Each number is 128 + 24 x the weight over its row's rms, rounded and kept within 0 to 255. Layers, rows and columns count from 0. The size above them is the row's rms in percent of the matrix's.

# layer 11 attention output (transposed), 768x768, rms 0.101, rows 386-391, columns 640-767
size [111 114 113 114 113 112]
[[103 132 104 106 118 142 131 138 188 118 134 109 124  99 146 123 118 102 114  72 115 129 136 129 166 141 138 164 165 147 104 108 119 118 108 162 114 124 114 180 117 137 160 107 147  99 143 112 134 128  95 120 120 134 140 107 119 152 113 134 116 134 148  71 115 107 115  99 143 122 152 143  75 149 128 137 116 102 117  83 102 157 138 107 149 147 137 143  86 134 159 197 124 104 130  88 146 142 107 159 136 139 129 121 119 116 123 112  95 128 127  99 134 105 102 130 126 113 133  80 132 105 127  82 127 142 141 122]
 [149 109 175 146 158 153 126 134 112 121 121 152 169 108 159 127 104 145 178 106 105 155 112 116 134 123 124 133 141 143 125 150 152 117 107 147 139 122  69 159 142 136 155 136  88 111 146 164 129 134 137 134 108 135  54 128 118  89  74  95 140 129 108 119 114 136 123 114  80 146 126 143  79 134 119 120 115 102 129 125 136 121 153 105 135 133 107  96 123 105  62 144 133  99 146 121 155 151 118 132 107 155 148 110 101  91 134 123 162  98 158 102 190 142  94 156 135 105 109  87 124 117 156  88 135 115 146 111]
 [103 149 138 136 148 115 175 127 170 133 111  85 133 129 143 134 134 131 141 127 178 122 118 111 144 119 106 149 127 150 177 128 122 160 118 125 125 133 144 124 121 136 141 108 125 143  85 160 102 124 155 121 114 112 140 136 129 160 175  95 180  94 128 122 123  91 129 124 150 129  90 149 184 139 147 139 117 151 144  93 120 134 147 145 128 112 106 159 113 117 165 129 158 166 105  95 144 137 177 109 107 101  78 105 149 157 130 146 147 106  80 112 190 132 169 103  48 106 140 148 123 121 144 152 127 149 156 175]
 [ 84 127  81 161 108 134 114  76 121 180 141 147 139 128 153 136 123 115 145 120 159 156 135 101  96 138 136 143 122 104 148 177 141 118 106  98 178 137 141 169 147 142 112  84 151 124 138 136 110 154 135 134 120 143 119 132 105 165 131 151 102  86 139 121  98 109 106 123 107 113 133 149 143 113 120 149 149 157 122 113 160 173 107 142 125 106 126 126 141 107 144  85 110 166 114 137 157 173 135 148 111 129 116 115 131 163 100 106 157 138 131 114 128 102 111 152 105 172 149 126 131  95 151 133  91 104 112 174]
 [121 172 139 133 114 111  73 112 159  87 110  82 149 158 159 150 115 129 105 118 120 105  95 104 152 130  73 121 138 149 129  92 125 148 127 122 118  95 105 114 122 116 137 103 160 144 132 119 113 111 135 128 152 148 138  86 135 124 126 113 139 118 149 111  96 106 144 138 193 125 113 129 140 101 109 125 133 103 143 198 125  86 129 115 142 103 138 116 143 147 130 157 135 125 122 163 131 151 171 160 126 132 129 135 125 151 133 131 133 121 139 122 112 139 121 135 109 148 109 114 123 177 132 121 143 149 162 134]
 [100 140 103  72 142  92 123 117 110 104 107 143 119 159 154 119 118 152 132 152  92 165 125 157  78 117 122 121 105 114 142 108 101 107 119 145 141 163 125 178 108  93 114 115  89 133 107 130 111 107 126  87 148 144 129 134 108 119 130 113 109 108 131  83 157 137 104 142  82 112 126  72 128 161  90  98 140 182 157 144 120 131 125 186 126 164  80 130 103  95 148 119 174 124  88 153 110 154 117 123 122 114 132  98 158  81 151 147 134 114 145 137 128 117 139 153 138 102 166 129 121 162 119 133 113 114 104 138]]
# layer 11 attention value, 768x768, rms 0.109, rows 387-391, columns 640-767
size [120 118 119 121 115]
[[110 146  64 151 127 157 151 118 115 153 111 115 138 109 159 127 108  90 166 138 108 124 152 140 119 148 120 154 125 119 111 117 138  94 139 124 161 156 134 138  94  87  81 110  88 174 118 174  94 103 119 183 112  89 177 146 117 114 139 126 115 135 161  92 139 151 136 135 153 120 124 135 123 114 137  72 135 120 144  90 104 107 162 108 145 182 102 141 139 152  65 149 136 131 142 127 111 134 145 138 155  86 112 139 161 142 209 158 168 115 153 117 124 114  88 184 138 127 129 127 133 133 139 105 151 168 138 101]
 [ 62 110 134  92 160 118 197 113 108 127 116 124 148 128  93  89 114 108 134 135 128 138 119 167 188 106 116 145 114 121 137  78 130 155 140 101 143  97 118 159 115 150 134  87 110 129 145 120 152 132 135 169 136 132 143 131 146 149 115 117 109 135 151 152  99 150 117 131 116 174 133 119 161 127 141 163 122 131 150 134 133 129 141 165 148 146 115  78 159 135 124 135 160 144 101 163 112 152 130 115 144 115 133 139 103  95 133 120 160 137  99 131 132 117 165 111 103 176 154 116 107 107 136 165 136 179 172 121]
 [ 79 137 119 119 145 145 122 164  91 106 148  95 126 126 165 121 102 150 109  88 142 109 159 140 125 121 135 113  97 110 109  97 154 137 116 178 130 110 116 123 107 111 156 125 123 126 131 137 151 151 109 160 115 137 122 136 103  98 170 111  80 123 123 143 103 154 106 123 125 124  90 150 145 120 114 112 118 112 110 104  81 137 122 150 186 214  81 141 165 103 142 113 156  80 113 136 160 132 147 164 149 137 144 137 130 144 117 132 150 149 123  71 103  97 141 135  99 120 138 128 132 128 143 129 160 130 143 143]
 [156  95 142 149 116 161 108 103  77 115 126 109 114 117 126 140 116  70 145 148 114 137 150 117 109 125 117 184 161  81 128 124  86 136 144 102 160 153 132 147 141 111 124 163 100 165 130 162 162 136 125 131 131 108  99 139 116  91 129 150 125 124 183 138 144  74 157 130 117 151 164 124 125 143 134 118  99 130 149 103 122 137 159 162 102 126 149 116 139 128 123 138  91 149 136 121 154 137 104 113 120  89 121 139 117 153 116  90 149 170 142 113 209 100  82 126 115 150 122 141 155  94 145 113 133  98 141 178]
 [128 128 163 140 138 129 136 104 135  90 117 114 160 181  93 157 146 104 143 131 112 137 142 105 145 141 148 131 128 125 106 157 122 134 117  82 115 148 116  93 122 144 113 135 157 152 132  71 100  79 154  97 129  78 119 171 125 143 128 111 128 113 123 122 128 125 111 108 120 134 162 105 101 117 160 143 117 134 147 168 113 119 176 150 132 148 142 140 151 142 122 127 173 162 103 128 119  79 111 105 170 133  83 160 117 151 121 124 157 155  88 118 131 123  97 136  89 181 119 133 141 158 141 142 124 123 110  85]]